Part of a small language model's weights: vocabulary 678.
Each number is 500 + 50 x the weight over its row's rms, rounded and kept within 0 to 999. Layers, rows and columns count from 0. Numbers have three digits each. The size before them is the row's rms in percent of the matrix's.

# down: layer 11 MLP down (transposed), 256x64, rms 0.415, rows 2-68, columns 0-63
# gate: layer 11 MLP gate, 256x64, rms 0.423, rows 3-69, columns 0-63
# up: layer 11 MLP up, 256x64, rms 0.41, rows 3-68, columns 0-63
down2 101:494568558546451469434621554493496599524524450483526590493484518618500525543477507519568489462548509512541517490560428456450477512547524623420471481529523496438497449544530519483433401478586508
gate3 108:433530471523637530447493478527475399538516419520476437481498491462491523493597622464527448540522517464516485473385552554581461446530464519406527548457561529485534487468503496400485470463453533
up3 102:530468497498588537520501430493474471585547520466507532345526534475461443503420520494466457425555449490625492541495533428484495519428616521410528491583549436463543480496458518443497511527542478
down3 097:503482445563434568465561508411511540496462475489451522497454457578454496526493542512488642526486485512440629513468517517523461444485530514430517488583556581525496422540408519429509498420544581
gate4 102:428561537477451526479489438516506548556493607481527389551527444516547479492448495512522514494563485509603476507467467503597564495466415546564489428493402505487499433521505480472549523339547509
up4 101:538499565521521485437520467448535532464541508592514515502428617584504440553462630442514514502465505426448476415507480428519506532488573536560529502521492402526463470489492501443586383463496543
down4 096:443534529432555537584488504448595488511489539451478518543531507535600529464665458513475504496538568505576574465467490481571445470496456439517493439430400509471513475502457504382489531517487554
gate5 099:540513571458429536507440575474582484497523488644564565445528496473597473512592517392439533507540496487552448535562568520596485544498483555503554556509432525469487469520510551567491482566498475
up5 094:466509513409567579508496509526516495564426465467520528497512497441478520577465425599478421502588490545454569592469493474542386594542534504562465478519519493418483498447495494621435517515454515
down5 101:436449546538501476387578480483472488471682424534519542510500443518513475485423513447408556564487478485481466482557498470516522573464502492440483460423515529527523510531499493540613528541461594
gate6 096:473501468510547419375524559560474525427505614576459562459432552557551589511506484503538557425521516480475426431458599562496511513501492434536506455516448492466460477473520524523512603545440470
up6 096:515420515474458584503518542605538463539420613570457406561519519509511553475510492532617609417419531436517549500543491429568516522483547489510499502462530507543474573511500522566494561533491489
down6 096:414506529533468481535412468494491451475448443422581502456530504555549540523501534485425548469515525470420597464469439471570476469368539479511602485585465559455493521535403461524447452466524544
gate7 103:531519481429464490459476579550490582565480535493444476521452561453410589463445487491466480500500467506531413556547426542562467439513566580501492489415494600407454522499514464552497493424579582
up7 094:511462498496537555564419497488578558509486528549450509574464569526551504526445427536591444443490444558507456559439546490497605455518454459443508488541445543548518439412476500410575475532417423
down7 097:606497494540465603444530549486488517446623536485438413533507474481495491561485501510529472465571507524462385514536498510501496497588431405498508552384439472455550559449464494450520543471491579
gate8 112:494407546513538469511539430479530484543519496406498605420545493463469513561456448470582463438518457494476475542470541467494448448541489533494465422480476581463446558537524501536526377444645465
up8 108:521565490475504484481531559481582507463500550425492448511572473531538503510531544512515467588496469500561540427560499534446529573558604579423551544522453494496499582458371419551521547512404561
down8 101:531578499478458548452450537618462518528565487516409501477362557457532488533556464517514519595482559563529505473502519514537546542497553570451512570505545523515416485470452517543631521515455578
gate9 097:506546492508553505503349551498493472446569509543448603473543551531611488485520441507515523468557522498507428529536505538492521594490472574538570428499472463415527482588545475491442539620464491
up9 099:509476380529565581529456506493459528467545469583434475461504388538572443549479507530474413502491604515495507466537417509497475450520589458568560492553450467569577564557481464553501446489475465
down9 111:408478510533593440551469536459557552525517480474474540532583379462565451528577499463576469494468549445499440508505419609529500407495532492518543471468471458586582435516488528542523428503469538
gate10 100:456472538485490453437532545442515535446604473579419500537521483518516397619440521412463491425500488476519462455630515453624493535552471496531514516448510427559499459521479556500520474540529460
up10 086:497438489575562495511505384513495500501472500446573482465480430426553495441530474582523544454558435512583407521517519590565492460479453501514543495462533495528434569409485467456521588424402454
down10 091:525579510487528476530512471546562526558370514502482403513444452525457536487502486470451514582474560559454495566558462558416550623510484459500548537499459386434493463411556523555455493508449506
gate11 092:460528430526408380489475434481482541486527529408493532446412493552587487546544535546606450398487458490538430523476444476465504513513542495547416457514418482521459507423565545466546521539490557
up11 096:539567560526524437530577478482531483496467418490481504422460559530525399495586502452414538519528506511452439482499587479515549462486378502515569564448456470512459531571540563577562557398486500
down11 100:512536535503528436542571459505515568585424449491539566514463531534482510490555550467413464404532444512500567452435482490515439590571472607572556499503502475544569614499561458446444519497476450
gate12 108:481468512493589529520562506477485500489542531571534605477439602542461524454495500439485523455502574544467450529430452493533439517559546543380547487516484518447519536648529589431425528512531478
up12 104:429458455438535452558408437429494472528541578515540518482459546500502415552538498436438502465524458432411545456452510492473462490448461472508611472517517453490497508519392522381472380491494487
down12 094:443501488496412521530526482491489392509549535446537434406549483499459471500544516478510569589530552574628514524472502412538520437521391556464503437388500478521532506557523565508534495417487529
gate13 096:481422428510426508434451552481499480618554535485516518549482457501558526541407470463502523583496500531500418534492483495483426481542560519554513460479587459436493523508508461416630386551463551
up13 113:515439511384502460515516538469583499567536523543565548566535560483523512510466511475457536587476614577532542468555493556465511552409531524555484505517502409557519478628481472519506608460535460
down13 111:431425491534440482513466492381497424567570498377534564456509513486551468471397469451557568476447499583507473531493498608533486471458482536458432527401530564513530465538521484502536555524438478
gate14 099:526552452527459432481517455481550425537499412554441439472499514369499463458503563467520456412505504455493564447485515421474494428501546454526470478438474569460415588553471517375525530517552449
up14 098:565542510545402460483432510503488521491499476584538438491506477479560521444493422481316509503499535434534501427496520541518556532515550419566491529513522592515572460527430481607514523477571513
down14 096:419472513559487573501570520508552556497452544562580452535472488505466418509482605433533430473516554540498569461432473431580545497430531589460540441482408448489481568515547496448441443469561491
gate15 106:445472555440401475467499516466493569512452523544472593534550549458527498446544473425604466476499449486522501475517508514440448487527491679441484587529479515463547575474459521447502389515491468
up15 101:528475448533477460481560475403501491496479489451494506534425466470513518471434496538497549558527460547466503425535525519571489419396430474631461420433502395482543506404553524546576476455420489
down15 095:467496522508422456547591490420606542533577582606543520513435432475527540506435539562574434389490607512400501513489472505435549466529477492492555521479493492499519529534501520471421503446478498
gate16 091:526521456482357412397483501552556531584513509449457560569453501598508493540484493509504576562485419511539421566463473575554486507501578456465512474563502488426572511517524471568455487461473537
up16 100:493475457455564603492552430545505482502423560505442470529496459396584538524528454453461464510557522465536498498481559549493436532560427554465551531626539559576483460552554456558476551505524595
down16 109:543471463567478500396491531505471424571444560573503483512461489377534378522507465456484567474528549495558457571475529522567418452552446501490551509587530522504514477546601548583471470483471539
gate17 108:390508469460414407439510494520447566547511496468432463465490504457554540519533564478446513475528474383536563399528537405530555471525543464535472455521489471438582555569498421447481565515451475
up17 104:503504577561572516564554439549540580413543448483495581515491541571413562472477502493458521528463600458452402466581474486442477467593529416457513494474485464502456545558583445566491514495528493
down17 097:464582457534517538469515505501444528602490533445490483541588454537515468460386451555474515475514475507522477407445450496538521537477453465552482529605596548539557381574566448460479563449494534
gate18 098:558512442504477544536562469505472495532502464536456568652443496532512436478504546483458505518447511497540523533429520533483535506603483403514487395587377535485491421502454513513447508398435479
up18 103:497423444436513404515512401494497476437473453553521497467419626557493553470573511471508574473588484528479585540484568571519510540444438497538541587499419497464514459474528478528525404544465504
down18 090:419506505520575533423489438410549430478566516481531552429467508466435377478550451582530594525547525509509486553485443517541556519569437507612449501484551534461498491494501523451539612501533486
gate19 104:465495625539430509548615557491457521484504465592494563637467481524480541546493471449475411504484453442510470542497535525514526533539485515580525529516539598558462390481497523424509503417506496
up19 096:476496523500466503477507423508528455498529523531543493574468479471452389488549444462599474480469467584530496522475491455517519469626611411467439546370559547437449576473522521440462487443480517
down19 090:482453461507467408530575488587490399492499507420501533576503514544390492507494489549485549439469542477450463442468416515424551444477462431472567483595531493511593481498477594488416527565455510
gate20 091:498464535562435462465443566469517464534536492564551590537451528452488507541525495530523522513590450433472417475488486483535537584454563531549603374535384550479445487509491500517527527462531385
up20 109:490468513553497541548629478574497593580459490514443517468464520525565554455628483517527489466483509493584582402559540422539529544538514508492478526557502549460494523423538567538441449457423502
down20 114:383512548500459478485492465469545561511524469525589598444393507464593489473550536441482488470450466499522482457456497395483534577564496652511518465549490460480483550508499555591467446529480506
gate21 100:514505574520471486462412469592522414437580552554447482535526467524491462538460558422477562411471518515493445582433563434520516577473519558537442523442525442459537445508489439424456492459399481
up21 100:525558499553479531405457525486492532423567584504516475515579561564495509523546525401475436490491467353529513534517484506527561580434447597484466578457594498538529493521481474496547558491506411
down21 099:522560491545456484567467563513597435553419495430535498389429528535511488553501467478536483546469540494502474467544519514560555627529563549549503483566615500506464388480488531497553458464540573
gate22 114:491568507596456575480522469441561421459574492494474488598495470494413538512554459487490547533403492473524493533504570472531447548474552542506558465471461598420406532492583494493577461525403465
up22 113:493585530468619507482508438494487473444494461461428431490537535535547425485510561521534506526419477492547533451472515459599441428462481436564539541458583532501662514463513463433574487493495474
down22 112:489491481479474538522485422531451436498537524430488487553510496487444436441532595558544554474487432610493456473407420510508616523545466411505441526460517430437519539500514493500477493400602570
gate23 106:523493576469481562496483401506546484454503459614496537547522445507494518456461537535531574552465582435552450596513455552397490503486530538500517588453430499564568538445499466522464466441400576
up23 100:525528473510456533523534398595571504460517529542558405533458467443386423508497532546485475562543503496475497529533509468559402518542617439509507513407419469511492439579440474466521553492446474
down23 099:461441503457439473414547524494473532512560494491499532508472512429483484402523494481501471550537539596509501498506538395516456520405533428447467449454334509440543554427535444505459532545402513
gate24 098:539502582544537561486492529425402460553556450575375469466461475451434410484517473532559562503460529523542538537517456592471491532491433471500437483559465537390464495452472583530529476526525429
up24 099:512497573536524443530606529526551460560494525515496500472486608472577553546491430440535539473449481507560526447510520457548480569510512488441451527462496475414466564503466567494301501532524546
down24 100:444478565485480635496489473519415513496497510498450449513524534501501498493567573521440535507498458462583526513528441565467538452486563487425620457506514448402488416437452621507558459460434517
gate25 099:556527522442518382466394495462555466552508423522497531449396480549461558546484413518553520514521504504580505556540438494524457504468436473489561397591501525550593473481469539530526516536401498
up25 102:454527540476483491458517497485570471489587437541567451490569520479470484559504423515504505539492510424444555495580533609511435428421476471522541526614530486501548500581435414466506505429561389
down25 091:531498546489519470476539438520449547469515413540485491493639501432554605564578444499534542543472502422548471522529361502547420479521486493615500472474429495522538400528532508458479492499468525
gate26 100:480402481455461546409432504476525477538497511592536487446454418531420406507518478487409487538524457441504557580545543438539519534484442554544489593446397504523465556546527550512551555458472554
up26 106:504514468443594570439484564504419472535452501591508498503514464474556522469613545561546432492520465468395547463524546543526475394502532508483492452453457503493594536461592479558492551585464429
down26 106:437554497533487588498506616594567445591536593411486507432493515435564431506484394520550508504526510554513551462428519493453448526580569546511471531503523542506537459520526493463449549559511568
gate27 090:463525462563543454527544437510579466513602536458439527494482473464440487544504408440509507489433502490495477367481595489426537507423512541485500544534580481458433451560498361481500571532476525
up27 103:520412483480457608518483375405537527514487575548429561587476493504437356569469557490524540437484485563529418487521507508483548539501543484501540453437464526465497527480544558497556431530483495
down27 103:517505456473454470544573506525408544540488561525503536605516559597432456573444531595462574533426500575529504420520548490502519509520558539504523524466503519446444507425485518478389516575433422
gate28 097:426518455574424462471448506477516438579519490465567522464460520474483571392606414409523481462495484590525490591497527496531478493552510545540401613457435521471522533514498534443538470543526463
up28 097:566489492442570426483388516453526544527451552471461480548548560477414476477497446490530552478481422480481504455527439424514454557492446562469576474609382489484514582510477596533480489505546432
down28 100:469474517497473530529558437565478500496388504514486548527526550526499506478471519547443561523529541468522417483444569537496485453343521457485530362583580529507530523506372472471485498443460559
gate29 097:497515513522478546506560412478502593506492471453474531575581439472496470552521350475626527512473491553537485540524605544567481553501542489545581542493462497414464499512443523572531406514479482
up29 097:543642486465556528512481547482511544536455523444491424484462540547607530431471500535479464497540444507535532492504520689495407510466441568567479517497549491466554512474553535553440509484514561
down29 098:481488473506420577497527538528515503509573518525546453483450489489467542536489549533449349614533439540447477579479425476529487422488504418518535597558496525551439547480500538481522513365488454
gate30 105:533474521460519449494568512520528500509555447539504511488447445472358454603531542526556467505504439572509462447579578445532425545412489519525523529455507533484467538570519440564407605427469514
up30 110:536531466496433494408504528587460522458465565434504517521474447552518553539503613423505516467531565501508502483476540503431462501484520549510493580343495428430507442485423497509523534618457567
down30 104:542465407503527467426529547443543571507366320466522538491484466523446532540563497513484547456407495457594463475484522509524554598505500529500485484475539460465499540480560511481506525595469492
gate31 103:501503494526560559503534531544509501505535529605385451545576439468455561419468531456559567524555614466545469440546514420488508576547424514493428518428427518539471517536585460530494559473524485
up31 106:509436500553618466422560500466513487463470488534582550483489443571535611490422505517452457520513460506571398414595481454481522516439562532511569459553501533470524557408571497560500455507497481
down31 097:575570466515464523592513535571522489495537417499464484463563508410471538499464496543481524457488486495470435510428367464493454510506529480499546444458568525415594496576529455365505513483400483
gate32 102:483549533482533518494471452474532524576521510493406460437536553453467525518495407419555572483519557554533517525398507565541463437530564531505539395558575526503516588453408541621529514496540508
up32 086:472508418487471502533531566391402526606511505562500444478499491564546562439550450440511570586500518382483548497497538500474490489461487451511516583513512596524418486518503536470546625486522523
down32 098:404515453440397489524566512454520512409523532500492537449481491382461555488572490504449554482439470392519580520453451421486495567454485542513451550528475561480499502526438448481580433435572474
gate33 103:536507461448439518511484527563528514539503549523421546509480498524410517506524445520443471517367614542545430454420446587468478424481496468481506465447360495532502548458449421438555521488527484
up33 098:530491452440558440506422585559529579534530437473407495499490504564477385439530499538481536507517572465590462461411487446480420450486442546502477528559488544520445531505551367548494479524547488
down33 094:523508522522496472519459494499580417548430545579512548480373509456531553511454452521519496503386445471475462526621487478534506504516470506592527523467467584544458623449504530499480423599539482
gate34 103:532429486427557464510472457454504426575491473426552409538482509549527561564545423539607504481529431493553488559536442461505519495570536468427459494508542634403499479525498467479425507486460567
up34 084:588383526472585502551485504479499509519449483492515517466398514499353450450504455482418575489444486512509445470475442480536452474530381440546532504493530443566555492570555435549501474545544532
down34 094:474522548553506524443508451613514490456399436460498548463451491459555430534474606504477504514505477464563486447528574513433552510477508529619521442599457473480397519424438434507526489520550437
gate35 104:377533539444490386487418514524432524486625484504485515453556461440504523468508470514394506564554494483549498478475468574450537573540458504532489458485465613426524450544435424516525502475531455
up35 103:452474493427425498538528575475536580515534506486453548508423518532524531489568534454542481422411487514625597477520495505493472454559521431503417481596465473516484514399454579559592455480495526
down35 106:510560530551520455542451556422477556427536524543485565403459497522492523523563467548527505587479518526428367482457474492465527517433427416564529456473454444478512500599406443466483422536526505
gate36 099:587570517453431483514530402461565396484577425494519557481525519526521531405465506539454504622521476461441505543481442522485530438487516505457437537535465455475508598552486493427522430433552569
up36 098:512531539499482499500468475362551447499533414456498565491586499516468493499542516425484490479507541503482549526508444470566402536528460542524584538542550360450537477530516448565520379434496425
down36 096:577438536477531445569497515552530510499431480597520493522481513547479461456474518533497436598449573474389566576524521489536540464413573461534387527477535541513444553446446606552482469465476491
gate37 102:525557534476452472426452507519456520548516446470471530504430458492477523483488519572459485499442461470544485574510464556440484492550550528414543299550466608483529497487414490439565448437534497
up37 110:482493479515472470539531482546535472542570428470433526515433628607474521506487566498404503485430461548503373493484474398448554518527520527436476569463468493572434416477471577465499506454524469
down37 115:545462489467413473483479474506538470504536475466472526433511537549504413523440577564585599491445403529543520454538484551504491504517416441440433573403510536486436509512498580425544560427574458
gate38 100:426421480443519510541580459489452499456500554514521475372431543482577542560426528457530438560505506440535495557508501520509520465566566482487552543540521481349539456471555498488556598448536540
up38 099:506513473445478452445556465543476548525519443507548610442452541517483510391483519517433460541530544550545503551563418541466543596604434437589418524489579504572484490515480468474516481405521528
down38 104:383525529452497418489478480522492478423432450493519484439513528543556482533478552464461481614509533574432473547437541399505595520503531537555558496448638507507502424586504462479509547510457514
gate39 096:429538527561518497545563467481538545528540482529495468497499507352449472509501506450525460503538505498504591542527462529407489442581481423609487487596543470403480474423463464517454467497552617
up39 086:484482443519461510439542444378521519465527506488482534572463563481518385567569598484403466456526481480425549466538441489553514495491552519453543483588546427424547499506462557537479518525498384
down39 094:551532485443530471497415515501652435434568569564502507493481538500574499456534490488577409477459453495444492528539457394473489475537502432496449528466402498565499557469515526528473449490574399
gate40 097:437445459442534421527419513482623476546418490520537520504485463466490470443453445479489505538496498505627524429389545444628402518546476487561480471542580537516517515516497510480461506492572486
up40 076:461485442514527497418452553553410533550518420475437452615443495411477475631514487508478517442482488459498513580528553461438441483438489521519537495423531478504501561458489646507522451508508545
down40 093:492419530535578452617507532413497467444653527468578545495497438562456545427543543540452492551428546519486469464448447470459498460507483521513564506475594504490524466483565465495450564442510438
gate41 098:458537516440468526557484494445494490539609496469457501451482457418555513472570581469497556474479536418556431626516474540468547455351547521468466443479498428469554522551415540530526544508524464
up41 129:479450508483488530468452445503534556457516461589443550566564581554446399502465581444484482468443621483430509542495468569446456551496507524568557484542490394481433494480487447540601519560509505
down41 124:517500528522533495553564441427471522451440456561453547473513483590426503533526451472510468427485525431509470476453566498517476525520527531530489488443502533498313468450501567526588367470492571
gate42 091:546532401571416473484563516473409536467493527498526542466543510504495599546507474459477459494553619414568422460448529484420427555505466524414507496553512472453548532532515508507413547450525587
up42 094:537502440560536498524516596416462524454482613496554520433536500493512537431507557490426482481504563456526607585372464473482533441525473534442414465548460515531547495544511459488405519505446433
down42 098:438502474521561515621451478428416546518398491441471525435559482510455499412437472593500527441554571496509475480528454524394507500464532492530444568513423474591477513516534543567504437551446519
gate43 103:543511609449528530500504417500495506606576503550521432567381598533476572500493540453493461467521481527564509559494521505534563471549510480518462494427465474411547494492508442476519535638421520
up43 099:542470533508507438525513436565416560561471440516523565506395550445433396528434504579484531502474427375477499489577481489563451450503492473555524445517555450491467547586489537458487547581521477
down43 096:411515537530530524484548441613440522522548565542527476453500514597578476523506428521477531485529502455414497489481575452484453518476488577547438423423540516453507518507476471485486446346580554
gate44 097:583529453597565573514473484562456548555501542454487561513463438425477496601546532498456568559478532516503549512489502460454464641438531554494565532464497538406495523516532443575509581488469437
up44 096:462514466545486471448406486516445501507437554434452527368564513432452467483559419512529405476581495449488504510499458459465527502462513500524487449535561456437407522474603460408455575443468536
down44 098:537472561448431433589478474514494498533390511531460468545489557429537486514533565463567492450476393447463488548532550545615583475526477451456617520483485596526558553547468494547490460507469512
gate45 090:581456496540488461459462443461683490492543460556520516547436484576474531541461465458459514454501477510589548548538541495411510477525583562545504478477424487497595546446518453415552471455478482
up45 108:474474580466525470457447578478459540441372506531504564472494443469491525376533499536452425506447550550446497553455549469559578474454425509453447563530488398497485519541539464549596540527530457
down45 116:481527571560460438580447542595416524376550455455513526483482482490543564433420547529489523557435482496501533571472549458501496517491450392519549484533578521571422453510492541600539524508531521
gate46 098:469523469490486571506472528436479442522517469479460537442565491512568497486659521443488442598484520414483516579453541583552423467551533597496446507470476502545419460519483511515505508507611420
up46 107:502454519534479482517567550582521492525491408472517529446538513464460540519584514497454496540486568521440563487453434452532456479465464444446529472470367429483436481685497543481471559540450535
down46 100:559558547488444448502532366479501595559518559492451448495518471450514549430367508395489456427503543569526496426405507460417451470473476506445549498505528561474523501514417513479482495498545521
gate47 110:608468453576475478482445524556527490614506493452443446548482510488584607523432480522549422511526481530491441503579519505454493428473591521504433490502426593469544502523491595491596508499526551
up47 097:501442530586514458512525562460477514548425542464550482490425529531512510556472444478529439436488449404502522492424484557489473600464663476445489525464519515462435549578470606579512518541491492
down47 091:533484495477505529590483505421481555425505474583483465547468399511445580471572487512450488544448528450522397455459538501509442496478539547555463520433550519542476389520520448397502447397419499
gate48 114:554558604506438425559513422454470523627515496476465485563541453515514531471465447564539432587539461491531489568576480469455499564531560524522444406477552483442504572502496498456607474512563509
up48 108:502601504445480529538496495572518518510517524437503415531482480551461543526478538486522488542660526426472540506449439470495564512521515462570615451474585584573493388585518526496518466514458494
down48 105:539550531380496560521470428462419409475503517490482443578450520530485464447467559519475509545532542466522462552551481520446537492464523353599527509504565532532547405476599500523467487417487532
gate49 103:418510541506534479499424548430425481480484469420471537576453404486546477533480475488516486498422468561518485467524577501508438424620531469476540482509387513458504531391494479543528538421410562
up49 090:490563419506482466420512472408460561430465576486540471538451469575566539533490466533434437529507411494514516584508621506471548537513507483468471492569521471504526443433510542629432479499447571
down49 099:478515386519369528519597498524491422413498483553495534517487510519405474516562580528473474538450517524429493490514538421475498489486500463355498488530557541487453561494514496521434541615458460
gate50 104:502430412449558435499497432447470584533522467602421584452520474434436476473518484592504479511466516557536538531508566423512470414420437514470464518462370465425511550529487499527505508454527508
up50 102:549517522509469406526507605499486557521518486507451515444467446488550530484580407470403525479489541497459445522423524487503521368424479372480553483521455526542501552562531461511440529574526593
down50 098:492561501510559527473495475510469548529436459504475444495593434572647603475497521583492490513512529399476564539459526425499434543500501520507494566494421429441507534546507385469532470417516498
gate51 105:528447571467483517496456420541403537506464501553425479530392521499512461579558406478536473490498589440467421507524433488513414527494555478536419499558550446510426564540520544419472583450493503
up51 105:579520473518512448483558417448461436519496461484515498491515540439526461543430523507488512607548459467352467391432485497535609509438518581510494457467493475543437583567536530475465423479469512
down51 095:402438492455383446545525495421499521507506552423506474528499483454522482492553480585535549529578546534521574459529507459493520586455628553502411480492546589457574529455554479507421506466454513
gate52 102:451506572470491392468497463504457434503531459540452515461451484507412487509436623398481467516635463502487488424364465514527495414500520484573505552464502468466478467549549484477484555531515558
up52 096:504461428450544504578450383460557428514431447468533522451473530500564593509516463605501365499472437509504416427548546513515525497503495480536530483520515488535548547510406420468509495580515559
down52 097:498511475506535598607428484512560584521536594499482618432606498519503449490500520483489480457513497465501511427531505497489448538522520461466463510400509476518582496499449372589494500440413529
gate53 104:484517425495481581477465513448443508458465630501503476447581474454538470517564477492600498510553521461647532536470502531506461627478485634455523516456540541484484487519513485415466555511492482
up53 096:397439561436543529546516397533452472468542542489555498449576486459547448489559516446466550601627531560568470457483433535511532498608425480427507529475453500486523508522430442462468496507478502
down53 092:471448520518597485551435514585487460336338454498494545554545532506506518443489569518562473560496470574529556501501487517501509538488464499541551534593535523554476419447495518528475544486556488
gate54 102:553491582497470472444455447534508395552552452481564596447437416549524511591491584452440515542484553556511464498478540446603460566499501464528456509592418526492511541486489528482430486559472573
up54 092:551479450483608370464518433438477433566490488448515514477447535604489545475560573524516434439402509458456509487477451502447531466438516561539491494471574552512642506487526491519499459493482557
down54 095:519470532577433435531569447552459477451450531463476565456482458464436459557479495446557460498478585497448513513585547498452478570458552518540485498582494420410410575425434525547432489500473585
gate55 098:534477521514440553499479523547520524474482514543480578577422387449474599507534476503440409520491465533612508457622529497458495625545527427518539530487579516489440479444507448530458457455519468
up55 096:456527545550514522549483521586568417433546606542475514471641508491488462533461617513487459407449458504519487490440474514536474535540501568476575470550527461574441531488476589460534589502503495
down55 094:534525423573463538574413497475483516539453490491537484519436505460499440445482531401538498579480423520530468447584432600499590502537435480511524511384534537525435540566592489450522513500572538
gate56 098:582439572490487465567438486485540482492506517481497565463458517481489516546518484515535533458514563420492466495470570571429574479382444579486533487502486504553480575472578436634560560605478531
up56 091:485519483580455487458428559482531503510449409524535522530462539394450468456553560393463511432448573527523526499576452482458478498549475594489393533478459431460529558529523465454503604522554437
down56 086:494516503499547434529426490469348455504561547474482549485504486474506448543425562475460532470529464515597458459447523590469470503392540428493451410497490529538530518496579368467518464459516550
gate57 109:439462478555461475533604521566558470621542511491477554506547430595509504551537407449475538597505541516589520522531558523504472500476560500475406536472481530493562572568478490496570460482585442
up57 102:501529526541495543394562485540461471516488446417417520455601540529498534451544489555480481502363577516486442476485550480561532572538444529503537497435522392505477556589494460489576504515492595
down57 093:564433462396538500535472518543435538486388508516453459541438562478466531517547511521567448541524529383488499551458460454523441483420492448388434511480512602483512444398527482529507462555531468
gate58 094:482539531462396513505527466536421517553454535553540584504471370485533492464465502464518450411548443512527423495479524525592504540566577499433561459516525575514517486539461435605543451554582501
up58 078:476517511548444607505504516476490519580437462442488558530493409478507563581520432532553492647477468430559457495565581495517379549484433454526484476449586502478449522453459522479499490473562504
down58 093:496507521405466460468563496506364517521505532509513493557529453493545454478467549436548464302535484479483535457483503516597541479491549497462536496603500471596459434538508499516522479514503593
gate59 097:404430526452549471514520461416605459545565555549425504564432522522466514501542568450481501501434566502511483460602523531511469498436404482543513470408455461526409522426486514479487479460401524
up59 105:579488619433555537589531416466471464545494482428562510522539546521533410475505548467524479563617507508402515509457484470496472481472497548420569421525548503431557567532498489488530476506575430
down59 105:427495525475553542564543417488491553490511436451442504483387529443544522444568543451520436501480497546492574493499473446452667504389490471513503431456495451478434565428473484459486503550461468
gate60 097:464503509542441513461371547452512429559508443472403556490418423519556453450480450451502479476425495521529545504561491608517501535549468544467437480494537536506495557587400477431477417440528530
up60 116:512471510554476532568448517441540502481448463425459547567572488529479554496483469476527529497493555448471653598509378477541491528508490595560474515402454436458488493548537518544510476432552418
down60 115:434408512483548446573447496502614474564419481491531541493419488491544502449603487506548512576499542486551542454483441441470496431465532537478532521507554514459519408420590482550482470481375479
gate61 091:594548493605543558442508607538503505487557518486474542517501374523552449448506461462530470495470598527609474419474457542510427500489579495434490489401499519552547569547494500505531489555448497
up61 103:534411517539558494522548464527489417498566412500524606462588579545473515535525432539526452519473583496497556446445469460548496472505526496473521522454498516591574519469536464582475399395580476
down61 110:503487562607536473509399519582563555518594479478522476557502463496512494456527474593495503546480547498453554465576483561587552478464584546481511539435465459485469460386427506506625501511504457
gate62 113:499487494557577447530515508517504431565577485554480555447504611489561511522519432453451555359459552498488447529444525459431452414436464462602454496464478485486587582554521531489517466506461530
up62 108:577506443506530596479496485535391552484429520556479485536511533589554502428497493462560491571539516495482560466442531475516438519453444501586596545512522503500542493617410490552552516525391559
down62 099:598623491445517580447472485460466553462415514544459509514510450371498433543498510483542557562507457499492515566549576484506425552539563530464462529461448383487513547472425520434481490477459533
gate63 104:456551419463547566482588447465496477528518506539454473549464473552539486515590525485524414549532505449601457463572567559416392443537506561531443583498426503523553467476464433456463452553494535
up63 114:605530447472419577536484481583470497510513511496455410567479455467484493499419476512531538486524458553585556517487492527565451484531585455539436461456546467512448554521504588533407525467398608
down63 104:519538511509560457548512549446516495581654466515475471466524386513518393564501478535452473504579532448402465514506482464555465434473442492460515567436604551547484481576570498522500473513541499
gate64 105:532443516481544424492432438448492463542467492452435471409435532535427526542539414539443407551542435510481509538488510518460514494536497573439488491430417524502503486596400573468534429439412521
up64 100:530458561460472598445597514522453514457556470434446529536464395472387485610474543518450470538513501523511605494554455521522511483555497587455488537476532534543395453482456462527513500486574431
down64 095:482559495447500499540456509538463570479471508515561453426511431521525545578452431498540522436491509457525438576552556439546548500537558564512471469422527539499595479618482470526503568460654535
gate65 092:574477549523514501399473525556547413522558506515460474497569481572529538578411484413424511504538509597544478585526542520510471487454427476507510448439480533402549497537437533466479597582452527
up65 099:528522558508579526466417495565483531504447491463501532485519569383448489510543455506501486455427612461487385480408438428498565500476403482497520410526563458492502557519531450556593504520502547
down65 097:437523554535491372521663455523469455535570509537364469461532470549479485475463455408463536487549505573471430484511441507514487505513464463478435518443502507563508497527485565500549566421498549
gate66 098:628452522594496413593568548508459513536498445567464506517483528494511487522495438470484431513544457469480550469552553476452471553475591554553587412571452547418450465504485522464498509504406444
up66 091:468430494511510449530590507557510586550533577547528488530490502498500520459520425537500375505514474557411446471525458544400467503593418588528445505532476391447392483461497473485482460505508461
down66 094:509440452517522467445470496457427468488486477438553531564493454527518401502479522510434531578556383458408532410434577548459592532494497473480438582482569533529522454575556561492504556506565467
gate67 085:464527529531476572526510472526509534507452495517561427550374461460544593500473501445429533576578544462545416516513525457542437475479499461546451554423417495443569469585473566502490464523481618
up67 084:583428485535538474624558487534542464453498478465479486527536463433550533565501472480479547477512482560441503443417564609535567406461477526391488535470497490558468558483564539557484417505510416
down67 089:525559490523426538459564477426531451541628538445483537489468596523514432508477445518515493429523494577596525513496566572476447551443537599484395540477558531520479509564501471551497532450583473
gate68 103:566477547486490566508513503442500434564501463451453418655499473522505430563480474589535443567521473487605534491441573477568568523521483495481538411597518456490462540480500583508535517495560532
up68 102:476337516452500457524466473551504474555520532521484528548510496472454561522506468449542463464516481596549643455543561549411527445503407466443495527447476577509435527455522495476461484576481426
down68 104:575483550493479516480442421518464509580558540494508548593477516441539457451563410454578492463540402491467452465486525645495470413447536409457452562460468530500455509525482555514498466467556442
gate69 097:552444514550502522393536402493480451470504512508493567600523465575531529528537403566447505451504518544575489471533571371424485535511482504425572497478609543487567493526510457549467457463518531